Weights of a small GPT-style language model, trained from scratch on English Wikipedia.
Size: 10 layers, width 96, 3 heads of 32, MLP 320 SwiGLU, vocabulary 516, 1.42M parameters.
Architecture: RMSNorm before each block, rotary positions, no biases in attention or MLP, untied embeddings.
Training: a variant of Adam for these matrices, 6873 steps.
Each number is 50 + 12 x the weight over its row's rms, rounded and kept within 0 to 99. Layers, rows and columns count from 0. The size before them is the row's rms in percent of the matrix's.

# up: layer 2 MLP up, 320x96, rms 0.0541, rows 19-42, columns 0-95
# down: layer 2 MLP down (transposed), 320x96, rms 0.0498, rows 19-42, columns 0-95
# gate: layer 2 MLP gate, 320x96, rms 0.0565, rows 20-43, columns 0-95
up19 034:52 62 45 73 53 56 54 50 43 50 43 41 43 41 03 44 58 35 51 45 53 33 67 73 40 47 44 45 55 40 42 57 52 46 44 47 56 29 28 59 44 29 42 49 63 46 44 51 40 65 79 58 27 74 52 43 46 40 41 60 47 45 46 68 51 59 39 51 63 49 48 51 42 57 86 42 53 55 52 59 51 30 60 59 58 47 55 43 42 56 23 40 43 59 60 45
down19 025:16 43 74 51 42 63 44 51 50 50 51 49 55 45 43 36 37 48 54 34 63 56 74 37 73 37 68 48 51 51 45 57 54 65 49 34 50 37 50 63 39 71 54 43 55 74 57 41 54 28 48 73 30 51 62 52 58 57 45 48 69 45 43 60 39 58 53 53 55 32 60 43 49 38 54 49 35 59 57 51 36 45 39 36 25 54 57 66 41 44 71 25 40 54 48 28
gate20 225:48 43 78 52 44 61 54 51 41 61 47 56 53 54 56 70 75 72 46 55 64 38 51 31 44 60 37 39 32 53 48 58 51 35 58 53 27 57 43 45 49 49 60 61 50 45 52 48 50 39 53 32 30 45 61 48 50 50 36 36 61 71 74 31 45 28 45 30 47 49 51 58 59 60 65 35 50 61 47 66 62 48 62 68 64 20 82 54 53 66 45 48 46 65 55 53
up20 256:54 44 61 66 41 68 56 49 37 71 50 65 47 56 51 75 69 66 38 49 62 35 45 35 51 62 37 36 37 49 44 65 60 41 58 51 37 68 57 46 62 52 55 57 41 50 38 44 53 41 53 41 34 53 55 47 48 42 39 45 62 72 68 36 38 26 55 38 49 56 52 53 49 60 62 39 47 63 50 64 70 57 71 77 72 27 74 46 48 55 48 52 33 71 61 67
down20 217:42 52 37 53 45 40 67 64 55 38 47 52 33 50 59 32 34 46 44 51 44 50 60 55 57 48 60 58 50 32 33 46 47 47 38 44 67 47 55 50 54 56 33 42 40 58 45 48 54 50 47 56 43 57 52 51 66 53 51 38 50 33 50 62 62 48 48 81 45 47 41 37 28 44 40 51 45 39 63 28 47 53 43 67 43 65 42 00 43 44 57 39 43 51 37 47
gate21 026:54 78 52 33 51 43 55 45 48 53 53 50 50 42 00 51 53 59 44 52 49 43 44 34 37 48 48 47 47 60 47 47 49 50 50 48 46 42 51 71 56 43 53 37 50 44 59 56 48 47 59 50 59 43 55 48 36 49 47 53 49 56 59 52 38 49 54 41 38 43 45 49 51 56 82 55 51 52 51 60 54 50 46 60 26 36 60 33 72 72 48 59 41 65 39 29
up21 033:64 53 57 54 44 35 36 49 59 58 55 91 47 56 99 55 50 47 47 50 47 49 54 35 62 57 52 44 48 50 60 57 53 45 42 47 57 55 38 60 54 50 41 54 57 63 50 59 50 67 57 52 60 36 65 40 55 39 66 55 47 64 54 42 49 31 28 41 55 35 38 45 52 53 19 42 48 38 44 43 25 56 51 61 49 46 71 48 52 59 49 46 43 40 53 51
down21 021:60 69 56 68 56 45 60 39 39 39 49 56 25 65 52 52 67 46 35 30 43 38 24 53 33 59 64 54 47 31 53 41 50 61 62 70 55 51 36 38 73 63 43 61 57 52 58 43 66 48 46 44 74 24 56 43 49 66 70 39 65 39 55 38 60 63 47 66 59 58 48 51 46 66 46 62 63 66 45 47 49 40 53 60 71 42 41 54 37 45 61 68 69 44 36 60
gate22 035:36 40 45 37 57 49 50 54 38 45 47 50 50 36 00 44 43 51 48 56 56 42 48 49 60 53 43 40 61 50 58 57 57 50 48 52 44 57 50 42 48 59 57 44 49 36 49 52 49 57 54 52 51 47 41 51 65 26 36 56 51 45 40 62 57 49 53 65 34 51 63 48 53 48 67 57 44 41 50 60 44 42 56 35 50 58 30 67 47 40 57 45 66 52 70 70
up22 035:42 49 62 27 57 49 38 50 49 47 43 45 50 38 64 54 47 58 57 43 47 52 56 26 28 43 48 60 50 46 74 57 47 51 58 57 49 16 49 40 47 65 41 46 55 52 47 59 50 53 39 48 45 58 53 39 60 31 47 53 53 41 44 50 51 35 46 46 55 66 44 49 46 52 99 45 56 56 57 52 33 41 51 72 50 49 62 40 66 59 66 44 57 41 53 24
down22 022:52 46 37 56 46 61 45 48 59 39 66 55 65 54 37 57 31 72 47 42 57 53 51 43 41 25 63 41 50 29 23 35 59 39 28 55 69 46 46 48 62 40 58 42 60 33 64 48 48 29 44 50 75 62 50 51 70 59 47 52 57 71 34 62 44 62 48 44 38 39 69 38 53 55 70 30 34 38 55 57 43 47 43 56 57 24 43 67 43 36 59 40 49 50 31 44
gate23 033:60 51 45 64 41 45 47 46 44 48 35 44 57 69 38 43 57 35 62 61 56 66 37 68 37 45 57 40 62 51 40 32 55 56 47 42 69 40 56 52 43 42 47 58 36 54 40 47 52 48 71 62 80 16 45 35 58 56 27 61 58 44 54 27 52 39 54 58 45 56 63 57 70 58 63 51 50 48 62 50 21 36 42 20 39 42 46 51 42 60 44 54 73 45 27 48
up23 042:46 69 39 09 42 43 45 23 71 47 52 71 50 41 54 53 50 59 38 49 49 60 47 56 36 49 41 63 56 40 50 61 55 46 38 43 74 48 55 76 52 44 45 47 53 61 54 67 42 47 67 48 24 23 62 78 41 49 45 45 47 45 43 55 44 79 54 34 51 62 67 52 37 39 44 47 43 52 55 44 47 45 53 33 48 50 30 52 63 43 46 65 54 53 67 40
down23 028:39 62 49 41 40 57 76 57 60 68 65 44 48 54 48 57 53 43 59 46 50 48 62 68 48 49 47 37 60 12 68 48 60 52 64 49 60 23 47 67 42 44 48 50 67 49 38 49 36 42 50 38 38 63 72 55 42 43 28 51 36 55 78 50 61 60 44 45 47 35 36 52 31 35 48 67 41 49 63 29 47 52 43 77 44 41 58 56 62 32 55 48 69 44 52 60
gate24 025:65 43 34 26 45 43 26 50 55 27 42 43 46 59 07 32 40 47 51 68 55 73 52 28 78 47 56 53 54 39 45 43 43 46 66 53 52 58 42 65 50 44 33 55 45 53 51 59 53 46 57 46 71 50 43 30 51 51 61 49 49 58 50 39 64 38 36 45 50 65 38 50 63 36 23 52 46 58 49 53 28 46 55 61 58 70 37 52 56 56 72 52 51 40 51 47
up24 026:32 54 39 37 51 53 64 52 60 51 43 33 58 40 99 44 51 60 49 42 52 61 43 53 30 61 49 78 48 49 35 52 48 48 47 59 34 51 47 35 45 53 48 54 37 54 62 65 52 62 40 48 55 39 29 52 53 45 62 58 53 45 54 51 38 30 47 60 33 41 61 50 62 49 23 58 48 53 65 49 21 59 56 51 47 36 44 47 47 34 50 55 84 56 51 53
down24 021:56 35 69 40 59 43 55 81 47 33 54 76 48 41 70 52 67 32 36 51 59 60 52 48 34 54 42 51 23 46 46 51 58 60 56 27 61 53 45 56 51 69 49 46 35 50 42 54 74 42 45 60 51 52 55 60 51 42 49 73 51 86 51 70 35 71 33 40 47 45 48 63 68 43 41 55 62 52 50 56 51 47 54 52 57 57 57 70 42 52 72 36 42 35 58 53
gate25 041:50 43 46 64 51 41 50 54 47 65 54 67 47 46 53 47 58 65 58 22 44 48 51 48 26 54 51 16 40 33 41 61 50 42 43 55 39 31 43 19 65 48 28 46 59 53 52 54 54 55 45 42 30 70 32 65 43 56 20 47 39 46 45 69 53 56 48 43 60 38 65 46 40 45 77 38 56 46 52 48 62 44 46 35 60 58 58 61 54 49 36 42 43 75 65 34
up25 044:57 67 23 61 45 44 53 69 75 78 49 67 45 35 42 53 52 63 46 53 43 57 53 50 64 47 46 64 46 52 51 65 45 50 43 62 51 34 44 27 51 27 49 50 55 41 60 51 41 45 36 40 18 76 41 58 27 65 16 43 48 59 49 58 49 46 35 39 50 46 45 53 50 54 41 45 61 41 43 53 72 55 55 43 55 46 53 58 60 76 45 52 35 68 68 51
down25 030:61 43 43 59 61 46 43 59 27 48 37 42 36 64 43 72 39 49 65 33 48 48 42 50 48 46 45 44 23 42 36 58 47 61 61 59 62 52 63 42 65 83 69 49 57 57 69 40 50 39 38 48 54 58 33 57 31 48 61 56 35 64 65 46 47 41 47 66 32 67 42 59 30 28 68 47 45 44 51 58 74 55 55 52 36 69 56 50 35 56 34 66 35 35 56 54
gate26 057:65 42 52 25 54 61 50 64 55 58 54 79 47 33 60 59 61 47 55 50 43 50 72 49 51 47 48 55 33 48 56 54 54 45 61 52 40 53 47 44 52 62 49 54 60 47 40 43 52 65 68 30 50 93 28 52 65 20 25 54 50 50 42 63 57 47 32 33 31 43 41 46 27 41 36 48 56 53 47 50 44 50 47 46 48 49 63 58 58 70 47 21 65 53 53 64
up26 080:51 38 52 64 66 66 59 48 38 33 63 84 46 50 46 59 50 54 42 47 53 26 75 61 65 45 58 57 51 57 47 41 47 44 55 46 38 70 47 36 48 33 44 50 51 55 47 52 49 63 63 48 62 54 45 54 81 18 25 51 59 73 63 66 64 47 44 41 61 55 37 41 63 54 34 48 50 54 36 59 53 32 36 54 62 56 65 62 30 59 45 49 37 49 64 33
down26 040:36 47 56 56 37 38 42 61 66 62 39 34 41 51 64 40 55 37 28 58 69 54 21 55 67 71 32 65 56 36 53 54 66 60 51 41 47 60 65 61 50 52 55 66 61 34 66 45 39 55 51 36 30 38 51 25 47 51 72 47 59 41 48 60 32 44 32 58 52 43 62 62 44 60 53 66 51 45 70 65 38 56 41 59 57 44 45 19 67 45 45 52 67 43 57 47
gate27 193:45 53 61 45 57 59 51 39 41 52 57 55 41 21 55 42 46 58 68 64 42 57 32 33 58 50 41 63 49 41 34 44 38 41 40 42 46 59 36 51 23 33 41 79 63 44 53 46 53 64 58 63 56 51 66 49 66 40 66 29 47 54 56 43 67 55 45 66 34 44 34 44 48 55 48 54 45 25 53 44 36 52 55 43 55 44 64 66 80 43 72 38 56 44 28 29
up27 159:65 40 66 57 55 66 45 52 41 51 65 62 42 44 49 36 34 46 71 58 39 49 42 36 60 56 42 60 35 40 44 41 30 58 42 42 33 55 40 59 21 42 36 55 45 34 44 42 58 66 39 63 66 46 68 45 50 50 61 34 52 40 56 37 68 64 51 72 36 46 53 41 39 46 54 52 33 49 50 65 36 67 44 49 55 47 52 50 81 26 77 21 47 55 39 45
down27 180:65 38 55 50 59 64 57 65 71 39 49 54 64 59 48 36 31 36 56 55 46 47 53 42 43 48 40 47 30 66 47 55 36 68 48 55 42 52 46 47 49 61 45 38 45 33 43 53 63 54 28 46 58 64 55 50 35 58 44 38 52 47 52 52 56 45 47 52 55 56 80 52 45 49 63 56 38 53 34 55 50 52 44 54 55 48 50 00 60 43 51 26 43 64 49 48
gate28 070:56 35 27 63 49 43 61 47 73 58 54 59 38 25 28 58 52 44 44 47 41 29 52 81 63 49 53 57 71 46 43 54 50 55 51 46 31 62 43 47 51 26 26 59 36 61 48 44 45 48 50 54 49 24 42 60 61 61 49 57 58 58 61 39 51 33 52 40 51 62 36 31 47 44 24 47 54 46 44 45 43 50 27 50 39 70 57 53 33 54 30 32 42 50 29 57
up28 070:51 65 36 69 35 39 47 46 54 44 41 61 43 48 40 52 47 19 24 45 38 50 34 57 49 59 40 35 55 41 48 58 46 55 49 65 43 35 46 56 53 39 55 47 56 56 54 64 49 29 60 42 44 37 67 51 35 78 34 53 49 40 55 54 61 25 42 46 80 54 37 44 44 47 48 36 64 50 46 50 76 15 67 46 57 61 43 60 49 68 61 61 29 59 43 48
down28 059:51 67 47 56 52 40 64 50 59 44 57 59 19 56 32 41 51 50 50 53 39 41 53 74 42 77 62 69 62 73 35 58 59 77 35 43 29 49 44 43 31 42 41 57 59 60 48 25 54 60 54 53 44 44 31 58 58 44 59 63 43 67 65 41 49 49 47 48 46 55 38 43 40 50 33 40 49 56 42 65 45 64 40 30 41 52 54 15 49 50 29 36 44 49 57 48
gate29 029:52 26 45 67 52 46 45 67 62 50 44 47 57 59 43 58 49 55 57 61 48 59 53 38 48 42 54 31 51 58 60 51 51 46 50 55 48 56 51 57 60 57 50 44 54 50 60 55 44 64 33 45 38 85 45 81 37 36 38 47 65 57 41 62 47 38 34 44 24 50 55 61 32 53 90 40 47 59 49 50 28 54 45 13 40 51 38 48 73 62 45 54 67 51 47 39
up29 042:55 39 47 40 42 54 46 46 50 46 39 59 49 35 50 47 35 54 48 53 52 55 57 62 47 47 52 44 63 38 43 40 43 42 48 50 56 32 48 60 44 33 44 53 58 65 51 43 44 40 17 57 32 32 23 41 32 61 35 52 68 67 50 50 46 45 49 53 46 58 66 47 53 57 99 51 56 49 52 50 84 48 41 60 46 47 59 34 55 59 36 53 42 49 37 54
down29 023:16 55 37 45 47 38 38 56 42 63 40 44 57 52 42 46 45 50 37 37 49 55 45 51 50 33 59 56 49 58 53 70 46 60 47 28 59 62 69 39 37 52 40 46 44 55 49 60 56 32 65 44 38 41 54 22 65 39 51 46 69 73 49 61 48 52 46 39 71 45 40 44 72 47 45 38 46 51 79 45 42 17 32 54 61 44 57 45 35 50 61 38 24 30 49 52
gate30 034:72 62 51 32 50 43 34 52 61 46 53 87 50 39 69 52 59 57 39 52 51 41 37 38 33 62 32 28 43 51 46 57 46 46 43 60 49 51 50 23 57 54 47 54 61 44 49 51 47 51 50 35 54 49 45 00 40 55 25 40 50 67 49 59 42 41 26 44 47 37 47 44 37 49 28 48 52 47 51 62 53 28 66 53 52 55 48 49 51 52 51 50 37 66 66 50
up30 037:54 72 47 74 44 53 58 50 35 45 57 00 49 41 47 51 44 39 47 48 46 61 37 67 60 56 51 53 40 51 34 48 48 55 52 44 45 66 52 70 53 52 60 58 43 61 47 45 54 25 46 60 71 48 48 37 53 41 59 66 48 45 55 49 41 42 75 41 44 38 46 45 49 44 81 60 30 42 43 48 36 58 52 35 47 54 55 50 49 39 52 55 69 41 55 52
down30 026:39 56 81 43 37 56 55 56 59 55 57 40 39 58 54 42 56 69 56 55 63 48 45 62 29 64 52 43 68 42 38 73 44 57 24 61 32 53 71 59 19 33 42 52 43 48 63 64 55 69 57 51 40 46 53 60 60 71 50 51 81 42 56 49 36 63 59 35 50 61 79 45 46 35 49 63 50 53 52 67 55 59 31 41 54 46 39 54 49 45 56 40 40 52 55 62
gate31 023:50 54 55 68 56 51 62 48 44 54 41 74 48 75 86 47 48 63 56 59 52 49 43 38 62 45 49 39 60 43 48 39 49 56 57 37 59 66 38 67 44 34 51 41 53 48 51 63 47 54 56 55 51 35 41 19 38 55 26 47 50 66 41 34 56 79 74 60 48 51 54 54 59 62 14 48 60 73 50 56 39 45 61 63 49 68 37 54 52 53 50 59 67 38 57 56
up31 033:46 70 49 70 53 54 55 57 54 32 54 97 52 50 33 38 42 41 44 40 50 60 46 36 61 50 60 60 55 43 68 51 52 54 46 47 45 52 40 56 50 42 45 54 49 47 51 46 50 49 56 63 56 51 30 66 49 26 45 41 48 53 43 45 49 42 56 52 41 55 51 48 55 55 00 50 49 55 51 59 40 61 61 65 51 68 48 45 43 48 55 35 65 46 62 62
down31 019:66 78 48 55 43 31 43 65 38 48 65 29 54 56 57 47 74 38 42 57 37 42 70 51 49 60 44 47 40 39 68 52 52 45 54 55 22 40 59 45 45 78 34 63 64 66 54 70 63 43 54 67 48 27 76 35 57 65 67 66 53 54 71 54 46 53 57 29 57 47 29 57 42 74 38 55 48 50 57 49 50 60 53 49 49 45 55 44 46 41 43 59 38 48 40 56
gate32 020:49 46 64 64 54 51 65 40 65 45 32 65 56 39 83 52 54 52 57 39 31 49 55 81 26 44 57 40 54 39 51 46 51 63 47 50 55 37 57 41 39 55 38 44 44 54 52 69 32 47 64 44 43 48 42 49 75 37 90 61 53 62 59 71 55 41 39 47 30 58 59 56 29 71 57 54 55 47 52 62 58 47 38 26 51 44 65 58 56 45 46 45 62 44 44 41
up32 043:54 60 56 35 58 43 47 43 45 44 52 64 46 56 97 54 57 49 50 50 56 51 58 25 58 46 50 62 44 51 53 55 52 54 53 49 57 52 49 47 56 57 54 51 54 50 46 56 48 49 63 49 58 51 49 56 44 42 52 49 50 48 48 44 53 46 51 45 45 59 42 54 41 43 99 45 52 49 53 54 42 44 52 61 51 55 57 52 52 53 52 55 47 53 54 43
down32 020:41 34 49 52 51 45 49 47 42 35 45 41 64 59 39 49 58 63 53 47 55 53 52 48 43 71 41 28 61 41 48 57 57 37 62 52 49 56 59 42 64 51 52 51 50 41 56 74 68 43 35 37 49 67 57 53 60 88 48 35 43 47 74 54 41 58 71 73 53 59 56 62 31 71 38 32 45 70 46 56 59 57 45 38 39 51 43 54 30 47 49 23 31 43 57 21
gate33 043:58 46 44 57 57 42 51 49 45 48 51 47 56 54 99 51 43 46 56 57 54 57 52 28 71 48 54 61 50 51 56 50 48 49 50 49 44 45 50 57 50 50 30 52 54 45 50 50 55 44 46 47 41 50 31 49 57 60 53 41 48 51 54 64 45 47 53 54 51 40 51 54 49 54 87 54 57 65 52 51 54 57 49 63 57 57 53 46 47 52 55 54 35 34 42 46
up33 034:55 56 44 66 50 53 42 58 44 46 41 19 62 36 99 44 58 48 68 63 52 52 60 52 45 53 47 66 52 57 48 60 51 63 47 58 36 47 44 40 56 55 36 54 58 48 54 48 44 61 67 44 59 25 24 51 53 37 32 50 61 43 41 48 50 48 55 47 47 45 54 47 44 42 43 54 58 37 45 55 39 28 66 42 52 64 46 59 42 67 55 32 70 42 65 61
down33 029:46 24 50 72 55 57 53 44 56 46 39 60 55 60 45 56 65 57 38 63 53 60 41 25 61 37 55 50 65 90 44 55 61 58 38 51 57 71 60 48 61 47 53 41 43 44 62 51 56 64 48 55 50 44 57 49 56 45 72 54 78 80 38 38 72 44 64 42 41 61 65 59 48 25 56 37 47 41 51 59 47 49 31 44 50 52 46 58 55 38 69 25 46 43 51 43
gate34 036:61 47 55 52 56 47 49 53 48 86 57 25 61 43 11 44 52 47 65 51 42 50 59 51 50 50 58 27 50 48 35 54 46 39 52 57 50 34 47 30 59 46 35 49 50 60 46 32 43 37 55 55 39 47 34 45 33 40 47 57 59 41 33 50 55 52 52 45 47 58 59 47 42 57 99 47 44 42 54 50 35 48 42 61 54 45 71 58 55 59 39 58 54 46 61 47
up34 039:50 38 44 34 46 50 44 30 44 33 51 47 48 84 82 50 48 59 45 31 52 58 37 55 54 54 57 27 55 48 47 44 50 48 55 45 60 58 53 62 47 38 47 52 60 60 50 48 57 36 61 52 58 60 51 52 57 43 58 37 44 49 43 63 49 54 31 51 43 58 60 42 48 42 00 45 42 53 47 53 61 48 50 17 54 45 55 48 54 44 46 50 51 49 40 55
down34 030:53 43 38 42 42 58 64 60 33 66 51 49 53 46 51 25 51 74 62 35 31 54 62 23 48 52 55 44 36 55 36 31 67 47 61 63 60 33 40 65 45 69 50 54 41 58 28 24 46 32 51 63 49 50 74 35 51 58 48 49 61 52 40 44 62 43 48 34 56 39 47 59 66 46 69 44 57 37 58 49 27 47 59 51 75 45 70 55 47 50 62 46 68 59 51 66
gate35 074:39 42 54 30 60 45 22 41 41 37 54 14 51 54 61 36 45 47 63 43 57 58 58 73 42 48 46 56 48 45 53 38 63 52 52 51 53 67 50 50 39 65 64 56 48 67 45 56 46 24 79 63 52 35 39 27 37 32 73 65 48 57 47 33 45 59 49 58 38 50 38 50 60 38 75 58 41 64 47 49 35 28 50 35 52 44 44 62 46 55 51 50 47 33 66 53
up35 069:55 41 61 19 42 34 32 52 51 51 15 53 40 61 41 61 47 28 32 69 51 65 60 40 33 48 44 65 59 59 59 52 55 50 65 38 50 31 41 63 47 45 39 49 52 46 45 62 45 56 46 40 30 57 60 49 45 36 60 47 50 43 74 49 68 33 30 41 45 59 44 58 46 49 58 51 55 47 55 47 45 26 60 57 63 55 40 45 84 70 55 45 53 33 27 50
down35 057:38 37 43 55 42 44 66 61 59 37 50 37 50 50 43 42 61 52 46 43 59 44 69 55 50 35 48 42 70 45 28 66 53 33 47 58 58 35 40 48 36 53 51 41 68 51 25 39 49 42 57 53 45 64 59 45 32 37 32 69 32 56 57 42 62 57 38 73 36 57 55 36 53 51 57 60 40 40 60 47 52 37 73 37 42 43 58 52 85 65 32 85 39 48 56 49
gate36 033:45 51 39 57 49 53 47 48 54 47 41 13 53 41 00 43 47 45 62 45 51 61 62 40 68 50 50 61 67 52 47 52 54 57 44 54 58 54 48 60 41 42 40 61 58 55 51 39 53 50 75 61 54 58 41 44 47 49 48 58 50 46 48 36 47 37 44 53 38 45 54 54 59 55 13 54 45 44 46 52 30 66 43 43 47 43 61 50 53 49 53 46 61 49 62 45
up36 034:67 50 54 41 39 50 46 53 61 45 52 33 46 40 55 56 44 55 46 52 38 46 51 48 33 50 50 36 50 38 61 59 42 33 47 50 42 52 52 74 43 51 42 47 57 58 63 52 37 41 35 39 49 40 58 39 60 70 64 47 43 47 67 20 50 36 55 38 36 46 56 59 41 40 00 54 48 56 51 52 45 60 34 34 43 46 48 43 69 39 44 58 38 59 40 48
down36 025:49 43 51 34 59 74 44 61 54 53 38 47 41 55 45 51 74 64 41 54 50 25 65 51 40 48 47 51 26 19 41 40 50 29 51 53 37 39 50 24 40 32 46 41 45 47 46 45 37 52 49 58 60 43 53 61 43 51 30 54 45 78 61 45 57 43 78 49 40 38 49 44 32 30 79 44 61 49 61 63 44 58 37 32 51 57 45 41 51 76 48 48 47 50 36 62
gate37 030:49 61 42 57 62 54 57 52 53 58 47 03 62 40 13 48 52 58 57 51 47 55 54 40 65 44 58 55 66 52 39 46 48 52 45 47 49 52 48 75 42 36 47 46 40 44 45 38 54 42 38 55 72 41 58 83 58 36 53 44 61 57 42 72 49 65 53 56 46 84 60 45 63 54 31 57 46 54 51 47 27 49 48 50 44 55 44 37 51 69 45 40 74 52 53 62
up37 030:49 31 49 57 48 49 52 57 69 34 45 99 41 44 74 48 32 56 69 53 42 36 54 43 59 43 49 49 51 55 50 46 48 42 44 50 29 50 59 53 44 63 54 49 34 48 52 52 48 54 55 53 61 45 48 68 70 63 86 51 62 37 64 52 49 45 54 55 45 58 46 53 47 41 00 46 62 55 46 44 36 53 36 45 56 48 58 53 57 55 57 61 49 38 37 52
down37 022:37 51 50 41 47 41 31 35 55 63 44 73 47 66 58 51 50 66 44 55 66 52 42 55 53 87 44 43 46 48 63 51 32 27 39 52 35 55 57 66 53 39 49 48 47 50 61 28 56 67 42 30 31 45 57 40 74 36 47 45 44 21 51 51 55 47 50 22 53 58 55 52 55 53 39 31 65 45 63 34 31 37 49 59 72 34 55 46 49 59 46 56 37 44 66 38
gate38 269:79 40 53 57 37 41 46 58 36 57 42 59 31 64 55 54 47 41 44 45 42 37 58 62 45 41 67 40 51 31 49 51 31 61 47 48 23 44 59 40 64 54 59 39 42 36 36 26 76 46 55 44 41 63 63 32 46 53 48 50 68 61 59 45 28 50 74 63 55 58 54 29 52 39 56 44 40 65 72 71 34 43 62 66 51 52 35 39 49 49 53 59 40 61 72 52
up38 208:45 40 39 39 64 64 58 50 43 35 69 53 76 56 55 53 53 57 40 42 67 53 42 48 58 82 34 41 46 73 50 61 75 40 62 47 64 53 53 58 47 40 49 65 64 64 62 64 31 53 62 59 51 48 35 67 44 45 38 42 41 41 48 46 67 54 27 22 62 49 57 68 58 37 54 67 59 43 20 43 53 43 38 47 63 46 56 39 47 49 31 36 43 36 45 50
down38 258:61 51 51 55 36 45 41 51 44 49 49 47 27 47 57 54 44 52 46 53 35 46 58 56 49 20 59 53 57 21 53 43 17 56 44 47 35 44 54 52 46 49 60 43 42 38 34 41 73 41 51 43 53 46 65 40 52 49 64 51 57 59 62 49 30 48 70 79 44 53 51 27 43 71 47 38 36 56 83 59 44 56 63 62 43 48 42 88 46 50 62 63 57 57 57 50
gate39 193:45 38 62 37 78 51 52 45 56 48 40 56 59 39 56 65 61 49 60 48 54 54 41 41 54 54 66 59 26 58 40 48 57 58 47 29 50 67 44 43 22 42 32 46 63 60 73 47 34 25 54 48 77 70 50 59 37 34 47 30 51 57 44 80 64 45 54 63 64 13 48 52 40 52 51 49 59 54 57 66 46 53 46 51 53 61 40 62 50 53 63 43 68 53 47 40
up39 190:49 57 51 51 31 41 43 53 52 46 50 43 47 52 53 44 57 54 41 58 35 48 46 55 67 40 44 54 71 42 65 45 48 37 58 68 32 23 50 46 68 46 68 70 49 40 38 64 62 78 37 46 13 34 43 53 60 54 48 55 51 58 64 23 46 44 33 38 39 65 33 55 74 59 50 48 53 37 46 29 55 41 54 47 50 17 69 57 53 64 41 48 43 44 45 52
down39 200:45 40 64 44 70 45 43 44 52 50 49 40 66 36 50 68 76 43 47 51 47 53 36 50 65 44 65 66 41 51 37 41 54 52 61 35 34 54 57 35 32 42 46 51 48 63 52 66 38 37 48 42 66 51 45 51 54 37 41 35 46 64 47 59 62 38 67 55 59 20 42 64 47 60 50 30 55 46 67 42 40 49 49 39 61 53 56 99 42 53 59 41 53 51 55 43
gate40 098:60 41 59 52 40 43 57 43 65 66 42 44 48 18 47 51 57 49 37 36 28 42 30 56 41 52 48 51 36 47 38 58 45 51 48 49 57 33 55 39 64 51 28 44 51 64 46 53 51 49 19 39 60 42 47 28 60 72 43 40 63 33 20 54 49 49 42 50 46 45 63 46 24 62 78 51 60 32 45 34 68 39 37 69 56 62 56 49 68 50 45 57 46 58 56 65
up40 078:49 56 44 54 41 50 28 57 44 41 42 52 52 63 29 49 35 66 53 56 64 81 39 43 21 48 41 55 47 53 36 46 45 35 53 46 60 50 54 53 38 41 54 45 68 38 56 54 48 38 64 46 43 41 41 62 61 40 69 41 35 72 72 42 45 41 62 56 67 35 56 59 60 56 17 33 46 44 45 52 47 48 78 34 49 35 54 43 55 35 40 73 37 58 28 41
down40 076:61 38 50 41 37 35 36 48 72 65 44 65 43 46 52 53 45 49 42 16 45 55 26 60 51 37 52 73 43 53 35 55 48 43 38 54 66 66 51 59 64 42 33 54 52 61 51 64 64 41 30 52 51 45 46 42 58 73 51 41 61 17 34 62 44 60 39 63 40 44 60 45 31 43 69 59 53 34 53 48 56 52 57 49 55 38 53 81 57 37 61 62 49 62 70 46
gate41 167:59 82 60 42 41 60 53 35 58 65 42 36 60 55 57 66 63 43 63 45 50 50 46 33 47 50 65 36 34 50 34 61 41 31 39 51 56 36 36 49 62 58 65 38 38 47 53 48 55 79 36 12 55 57 38 51 43 28 45 65 37 58 43 49 51 49 32 37 55 57 46 53 44 60 54 44 54 25 37 23 51 42 60 56 46 31 48 53 59 51 38 54 36 51 27 48
up41 164:59 83 53 37 39 60 49 36 51 61 54 32 58 49 57 60 48 37 55 49 50 54 49 44 45 47 68 28 44 38 38 61 45 30 41 49 54 37 36 55 63 64 59 39 33 52 43 53 56 80 38 17 60 44 36 52 50 18 48 66 40 59 42 40 53 67 38 44 59 73 44 48 39 59 55 52 53 34 34 24 53 44 69 58 53 48 53 53 59 48 54 53 23 46 42 48
down41 185:58 61 56 40 37 62 43 51 56 43 37 37 54 60 39 48 36 44 46 32 64 46 57 54 48 38 54 40 53 73 75 49 50 53 56 54 52 43 42 39 66 68 42 50 36 50 49 45 50 62 58 39 54 40 30 56 33 43 25 66 51 38 48 42 59 56 52 50 62 87 51 61 42 47 57 61 42 42 19 43 39 47 37 72 44 47 48 06 61 44 61 60 38 53 40 65
gate42 079:54 56 62 34 53 43 36 30 53 31 64 34 43 46 34 50 73 71 41 43 60 50 69 48 65 66 43 17 34 38 48 45 52 34 50 52 66 52 54 51 57 40 50 58 66 49 53 51 59 56 89 44 56 50 64 60 35 57 63 55 43 49 59 50 44 60 56 52 71 44 24 43 54 31 67 43 48 67 53 49 41 28 62 57 46 61 39 46 59 42 39 66 49 51 57 28
up42 066:41 55 62 20 48 39 39 45 37 40 46 57 43 41 25 57 49 41 60 53 64 65 62 33 50 50 42 58 52 52 66 48 55 55 54 47 38 62 50 36 40 43 60 53 42 57 44 63 63 46 74 53 72 39 63 14 50 31 64 64 50 35 56 46 62 64 46 60 49 48 26 48 60 42 69 56 50 61 48 38 30 35 64 46 72 57 42 57 67 40 70 56 61 30 49 40
down42 044:49 61 70 64 52 48 38 56 59 52 45 34 50 43 63 55 49 39 59 56 54 54 59 51 43 78 46 60 29 21 68 55 49 64 68 35 55 59 74 51 42 43 61 46 36 68 50 44 62 41 37 52 57 53 63 54 65 63 65 50 68 38 42 44 44 49 61 49 72 50 44 60 52 12 59 56 37 69 38 35 35 29 42 47 59 72 36 58 53 44 60 61 52 37 46 40
gate43 030:47 67 36 11 39 46 53 49 52 45 58 77 53 65 48 41 53 49 66 48 42 45 52 51 50 54 48 17 48 45 59 55 59 55 48 57 70 47 34 64 55 52 26 48 52 58 37 55 50 44 40 57 68 58 38 42 48 48 53 62 33 54 49 53 38 46 57 47 47 41 52 46 45 42 00 63 44 57 42 48 53 50 52 62 45 41 65 56 54 40 74 35 48 32 46 56